Part of a small language model's weights.
Size: 21 layers, width 128, 4 heads of 32, MLP 512 squared ReLU, vocabulary 647, 4.34M parameters.
Architecture: no biases in attention or MLP, gated attention.
Training: 174M tokens, 10615 steps.
Each number is 128 + 32 x the weight over its row's rms, rounded and kept within 0 to 255. Layers, rows and columns count from 0. Numbers have three digits each. The size before them is the row's rms in percent of the matrix's.

# layer 4 attention query, 128x128, rms 0.087, rows 0-25, columns 0-127
119:168081148121092152077138158065111065142112102133127128138141131146120167192133178106106095126097148149146148099162126077092152156160110124108153117136126107158122105153188145177098163112128146192127086143196170118163104119142135145090180103080128090117127171122136091144062157145102127146183109119118058129149120153176087130148141152138089128136095102066088160081128102048161165201169
091:133113139138118131136088086136164116163099087141184111135150075152085155154166133141156138119169144163165182133198118101083172136193162146131119175096157090145088136100096100165082131093090092150127138089133119111096109116092108117075088157049111105153096131068081117155115184144129143124132064099110148134152118161149103084160122157159131049137174139127049139072164131102139156163085
093:169072093169111162066067138110157119148119094151112060120148128156069118150123169106103118073178102136171129141123096088112128136102145109105098148128135181178109114155122150162101176184141171071088118124125159138144104079122121100023069137141137164147160171160175088124079123141115130145166078141151120135105116141127105138050120173151134116105121114135056123093081085103126125082120
097:179081140154126173088079106138133079152116151112185098095149106186085114179074142099126088072122152128148126122191105109053119120103111134116115108099136128124143103135142116140059150173099164096121107138165139129169091072095140208094080173074182157165120141161156128137139100161105120136167118162134119090146109158159101097095108179173103115125128131137055163152064103123115100172090
093:136114077130178089152099137112162102098112080157162122117162124137100129195122136150070135162141112141130102146176166086152117143115121079077127156144132096135121095103137110090046149117126162107088120197134136179170152136120129150135126129161090121144075081044142083117079086203106098167077100094122113126148136148123099184181157106137170147091124165096106181161148052097140126172116
112:065140172042131066119161118149108146098091138090153150093133173053101165131090116193120098080140123168162152094140117165126134180093121122113153153159090147053168162126134118121129129116141104118139153198096126132104135150121117140107113171145173169096123132134165114114084115163165167188056074189079146098189091122146094161157143097109126133184092150150169132126127155127135155139110
122:132138114146148131152132091159016134139192155138098101142113130165150083167164160130178122186138140093142081085112153107182118160110145114136086136112096128204145147088165151145120152146096140141110110103086061176166147144143126148098041180181112102148099073103116134117084146147105153170135158172131110095145062132147087070133113146120117093129197142133124132171143125132189124132156
110:151166128164131125109115103120152059094147111173105128127170168152077126110164115108109148146119135156155123135114128114101134043110104091120085167159120132132119107095095132154139155111181179113174052053089075069127103093074139160109107085103130128103147096157114091139102148116137128129106109141159174107028095141104104155205121117115141152145094186099140111109111213126166107072135
096:117145149174098167143124154137082091193129073137136085094116131184126133163153177076164133109142185204136112091078118093095115083151078172139152132111097074142117143167150124193126160141110112173175195079099187125113170193111115138128176131079115123127120091100110125139119150181144148120130140169113099102130145167097185138103131195149110160122085132111063152122114150072114109138117
094:108160124070135147172128128139104110121130141097139178109149082164213159099173121126132145184179104110155090166102138125193153089156171123123129145195178141105142131138098166097153096098135138143174168128095095132118114166135206077120129130179118120133093123145058168179170121111131157151062158081132129188134151120074125160144113101089135120112134125131199086088150182094117104077118
074:119115141151107187052103135114144061156162105095160106102133082132111112153151186128146126098144180134160124117206087133086196149150122098116126155166131075105145180145171144166083178136095174140124109129165090132185117092117149204097168168056137158179125104156106098068086127133108135163166120124086087128160174146127120136136115131142118131077157151102101164076152091123108138177133
069:115095101084118133183076140116163185162121123123098129145140125125128153143132086176157134125177111120132125116133131176197180147124159155129111117129125165156105128053087143089164127085130115111102179118093159094097087106142124027115103105149140104139144167054081124177182148118144095144065126125139133178106127166134154118153175157103167076151070120146134157113146150061128182061088
104:130163111129125173127151134171152117093128155148101169144156103119160137216079131059147119162169166176126106102146143147136086080181159155143171109170149153097157122194095071113134137145137142132142108108165083152119131178092150094139111114148183079056172136135128112158159143158082136138127098186136130092168137070102117147129045089115104143113228146082151130132127133120114119182102
101:097166091117159151095137164114129117193109111092146109152149077140133129107180109158111160123079111106078155075148145167111117142217142120134145051155178124158116159117225131092120163145086122131101093128117075135131126203116055104115154095155111087208126114114187173084099137088124082092137131150132191115148150125147148101115096134068148138098159156133149098123126119141081139136147
100:127103141082182080137158186105122139125136113098137154121117158139143157098106144122140100118104123100066079118123150112113203142130127139137136118227101149172182140103108132128128095084152135103038166099139145155107167096172078129093110125169137067169205117183154120203152180147091193114149107094160081131101141175101134129155134096170107103162119110105082122154108121131152109090149
111:064164083201151182127103124138144194133169121141130105145155121168104144106203134154138141106122107106154090107139171107125142153139111150135093102091144090119081076121152197137136162067139145162086159147137107128112141054119154131129139162093145055105129121176147123147121183043135126198133101144141125104140134077115114124114095110079125109133092132066082140066190152134086119154093
108:139159070167099102107102102129097174096127184094093125150127140143155093118159093103061120117123128110159135104076178106189133162125089070107124084130092169092094113161125110129129166156054114083173143109101115121090163122145087081114080101121111142153136137198143122107091063135117081115215158138097119105114140106130105062165119097124141158054100067114173176151148161109138126134125
114:116167117056214119146102166113134165114082130175064138151150097094146121093090185132115113104117079092141147161121157137142147122128127070104126086135179137143123101229082158146152103149120134167081172094118207092123142133124113156110168097102134130124089125165109145090123137084137116102129142124086120183138093128146144181145118069161169168131157082097144144100140129182112203088105
115:139160138150116091082131145150129143137173102119127106136075165101118131126140100086102153101146137129096121146080113166084214177113102171143157141132147131125116086151081111126135192143138102104056134189136100163136179137133041096150145102151187164143074113101071169127137156175127188167170106179129111175118072171149163120128109115121107148109109145122073108119157137086154034114123
112:119185158136114163146148088096160092129060072088142120102090101102126087120173096197126119162177119167097063114178182140126121124127132126116147176157120159098094104112122121152127151177095098087083139158094111174086142124116171108127115073156167109140164151129149136064110183141123155074137116187175143176124163168121138141144133137131126134143119172120157042137185103096120087149053
110:128152107093171135159169116058199139165131150119153171025167125171076097105079115191158111102123131161168101152131126136135129093105090192150139143144167095122114158114124113168165113095119108184164119182134124112154143104181134121164116138124093147195112097129139086136105147120127166186214145095163123142168150121185162082153143103097091140177092086155121147106132139173137102125128
108:077149057067076158068175067125131119142122106125117159101090063077086115107110128102141119089096092116117177146118107081139132146119104045134148138191136099137127182127092077114138135082124105165106126132138127111142153168127153116121108120113209115089134170107157074151124118172151145148154108184113134122153095137126107164089048073158096115111149082139106150070127135067111092145148
108:131160144116118185179113110093150144141106136062145108154189152049053151105069079081133133126080102114139089121114141139115164098082096161107156153137140184172212096180122114118140128198151133098146144204070170126120114131166095132150114075149092150167148136141120123132081110111080100173123104116132165100107126097162121070096134128139122150117144092104119156096128083140141088068138
109:115097084112135117144117120116059103147091160172111136165163103156155159095148109155180145163091135140112095108085142100170105159156097124157151074151117129086106170096150143151113065147207108185140137050048088117158126124167111135085111116185144132087090113194159169126209078128126109115124158151147157124143102073138146099124158213138114159149140115106123139122118123181118168155111
108:080150056142167120148113166155127103092105151045170116120134128129102094132118131208150166156181123136115169068068164155096085141099135110115144139152160113130090158186091128120067170112108161115140096090157120137066147125173150165119140148089186138086129071077169135130112129141143097087129117187102167161074134113114097097176144122120138077135099160144155095127155084178138135151181
111:182126125129076158113106140105132091174117087128100139119115150096098088106156137166120160083178171162088079103119164150129049106152109141040120110114125115157130091179123151083143087107139118098135086053141114116109122072163184129130129097124076171079135163106136133090148117146162117109127094160135123069105162157174214107062063154104136105098159141158110140122138096150146158093087
# layer 4 attention key, 128x128, rms 0.0903, rows 0-24, columns 0-127
085:134130178102170119113149140119146137174062155082154157100109071131115094161103161167154179128046161064120146151146158086154144141135152148089116081162104083151168147141110104153105138140141147161103145153143134110171161084127173086168119113116106121107153160147157092091123137103126130131045128083134194134104138189118075135155153047108105123102139164151212150121133191093132174099115
092:099097205154152130137206123151127174177124070141149111107151119126075097164134131144160115030134107145154130146189111128164117119113138094149159163092130116122187109159177210119144078167171125148099156107125141072120101166112163183118087131144112166101127135090181100165151090160082129114140111125192110174145157083096152090087106139129136123132074163104136146165136133127111110194116
094:135084126118129089169129109169096139136144137098127162084089099130141135164129155191059094103090151144186113125146098133161115153129121130197062091149094143168177141162158142164107114142139144140118122146141127050186144149171108184016110149126129113124130138174168124060100170133147094126119100129204156158088163169095146103135093148124191072139112138131153119131104150135183115123092
106:169109131131146092164141116185064155132137123111090161113110081185075078134152115140123091099124119187202153145166125134147143178133114119177098134170159127147186127169147150157092117166174138189118130126168123088184133121132157220065146136152155106121137151145188092114150145120119101139138077106193127140138170136145129093087117127142149093153086172112171158154147125089137109194059
095:132151172132067094142158166120142117138121111148104143096175105144161109126149133120133178148181161142177150118146101101141152116116096063043077155087138098186099136129141104115193217161121104174172113131156146154209105145108125168067115106127191090124140186134106126118163092131123125088107137143195167131098148179184171124133155141119094134108102109180083119128120131106125128182083
104:150128170120130106136142117184120131091107139159085183148097169207142139112154138104131183106141111147145118164065107078131131138102114112141121160082131197107211176119175185111160194112123185192135147127102167202104141143124136083071119100173107166147106115134167114138148085115172104182155159121157090097082136127174113126073137134060112135099124136116142059144138132145105107118128
113:134122110132129160114172142130182071113055114138146098078109159191093141079123158065096142105118151185128123152181120211154131087172076145157080134113076114066156155180133093116112109123092097105113086106162124098102148135120105115156132083148120189120150173118162074139121076139186177101164103156149176068132169137136144112114147142108154170162165115142147136082128127112104075093123
120:081150072108127168131140190114092181130130122110117156088023106166088149114118136159131115168121159104115173136150093131163130128114156118153040090146181115100082116154163139092120066098125178147073120158099113077111137060131160152089119171148092122135121113108095121130104098123191120143091102151081136118113125118176150127110158136159112115076136019170162088148127156115129149147134
105:167121124161172126127161138135079157199160166120130171115153134131100130132142098142146097093120145067188166133126171075152158149133156122129128093171150113163187117155108055154135110117145147120132139117184174115178109108153108185078089163150106167147128235164178077094106103104141108080129125104135105138116105174132150095134167199150085132081145118194143070127087102120130129155148
089:112121106100085167055197109055200099074134175101174112137148174087119099137147113113165136161127150156100170157102154094119104125141112141108131178096127131071107123093100135127126170075092124098122143121141100164066128158134079076175146103086174149164155100130146144192113160151140151164150123161106085100166086138104175095191140096098101119140140104151087110112215094130139139120139
085:116062143099152158172172135124199122102130092104196152053055157144129117147058149145091135113088092105143152123140096160131067111127181123122160114183082087146204098177119107143156117139153177163130111105119162141134104110110134121083104141114131079102174130130099103103063084137140146090141149126148123173083107179120143089094080172139106156114146179175107096094118150164108145112163
059:151156154158106123141061121069100094115160131128090111110145158139131183145149095207120099166150164170119153106115102100108172154141132151120075116062167102103118124144129170132131162090071094174137109048122105114085135169114179142163130113170135169119118122157138149163159178174124127123106126103135109119186141116093100159225156093093160107113183116112121128173156112200192101108110
103:167168144122087148130144080161052187118172147082079072145150126195048101106179127101171115149101099096137100168134144133076126108128156139143107141140115160045148130105130184162144110148137113140152159130171165134074086092088123129148168147114114161108142100118094116138124160160128162103158083168128093083147107161112131146117125088085118099116141166175127155120174161129194059123192
096:113088143152182106067115139191165068076163136090122080131092148062098077126109118105129091075143107170096120118098144068137154149123093109112161128164111059113134135123098106154122122146178121146177097154099037128156097130146101151104131141121139105074157152082132150128149161129130184138114085161171052149105146161175165144128143125114134126129110167148129077199086132111114104075078
110:136127203089102122144084045138133144114093101138163204123153119128123172187099148137098129146150179137090120165077081132173125122135138124127148093118085101093136118105106085144103157132117079178138141147096085046129151174111185138167148120148146154090157127172098124098134145167125098111117177157102148091147106131147129161160123191139133117174043132100148188092086131084181173156113
114:126126080158150139149144124104180199120167107105119117156145116110131124101122154216098149137149134148171086177093103192120157089181074211122183106109156112102162156122166173106174073126114155143150114125118097109196142078120129188155136119128109147167161069081113119143079131145145160106093131189122145130131097156096114099071124160136180165116152113102084156147080103130099148077150
104:125124146098131134135194134125138084142061120112159137133114126129124141164090122142063133147101113137129131189217141160072114134094111101153144120173135152158103086121161167122128098103110147187151097114103115092145077180092099174094141067138113091113162113146110134085108088125141152109094109108088232113182132196130120135140154140105160131113085198196146164107200158115148090099129
101:092128180096134126128118149131117189113155174085143168123133081138089127167107078142123185033091198094098081087133154078081142118174176120058164187131089152122162118109091114137171131121151129076136088099088124115111141165136078195098096116090132133156110095160115141119161127153173169176176171132096159146136110127111072098109143132100080130137155109184109117113141103080120113126129
094:143085140134190100141092146168189129158191111179083107138143109120104134150123116156169099109116114066043117130152134143119072146135123129134067121090152110154163041030172141125085089103174130068136091129131108083168143135159109124135161119155138118168093183102119084134100119112125097093094131147128106114177100089080120137158082133154132160147146114073080113111120144141122203122130
111:157180130126121139184158125204129163054072086116180056124100141089092139137108146152165121095150166120142142151180162143184157104109118166175114124203122087153074126087186157173112121089116125157154107128147114145081128171164097175104116143136129145168137182147164106079131150090132152139114111103146068160102101118123102099161154132177115183138152125156194162166110158120146121101087
099:091141163120135122154081156133172074087111125124150154144120106122170169058181150129157127144224103092178150132133192087112130107119184149153143145066128125150141198164112080068124099103182145168094166150087126152123086086152106132126120129108173130123123143152111071112141147159119186142161189132113106153119079135192102116077112189184127095140145122149105171108147085160102129135134
101:092094143100158127113163084147177170159183102162165135141135107186172138165111127086112108153078140129139101105164158109102108196188140104103139162148158111111127113183197145108091170107124124126116140110164103103124112115171155117123191113138142142073156111160202086174154138210114157133169172084077133125171081168049157120124130084088152171139130114149109084148118129147106136157168
102:102147109147089103114123179129152118146115137105076150115175161140064114149137076130132076085039146096141152174091119143137097144160119118142156092090095121111145194133171162080063072108111217128152100172148179162136167162115136129081208122103186107196132164136130128132187157131121160132127169127099144137127108123107129162124083152162107079118078114126157159106115126091091137088134
112:117180185173116148120114183101136150069123066108131166135142131128113108155097133117129089100143080139160128086144129144117107172101140117076162117116060144109093088165110084144137150149133048143133125113173140085080108129125127139085153168155066087136119096085118154137134056151108116101130122069100181082068140157159122120142201118165140088176151070154183120159168157138123118085073
100:094143088127155116152122142130058121114155134125095080112159167055167094163133189104110169099137106181150101106130095158107121182089115139056100073118126106140131123129166070094123073166151137161149065173085114116152198147108091090141109079115160165148174105164124109139156148158167184156096183155130040178145144140142131109105093118172110156098153148122114155138153123072136124127124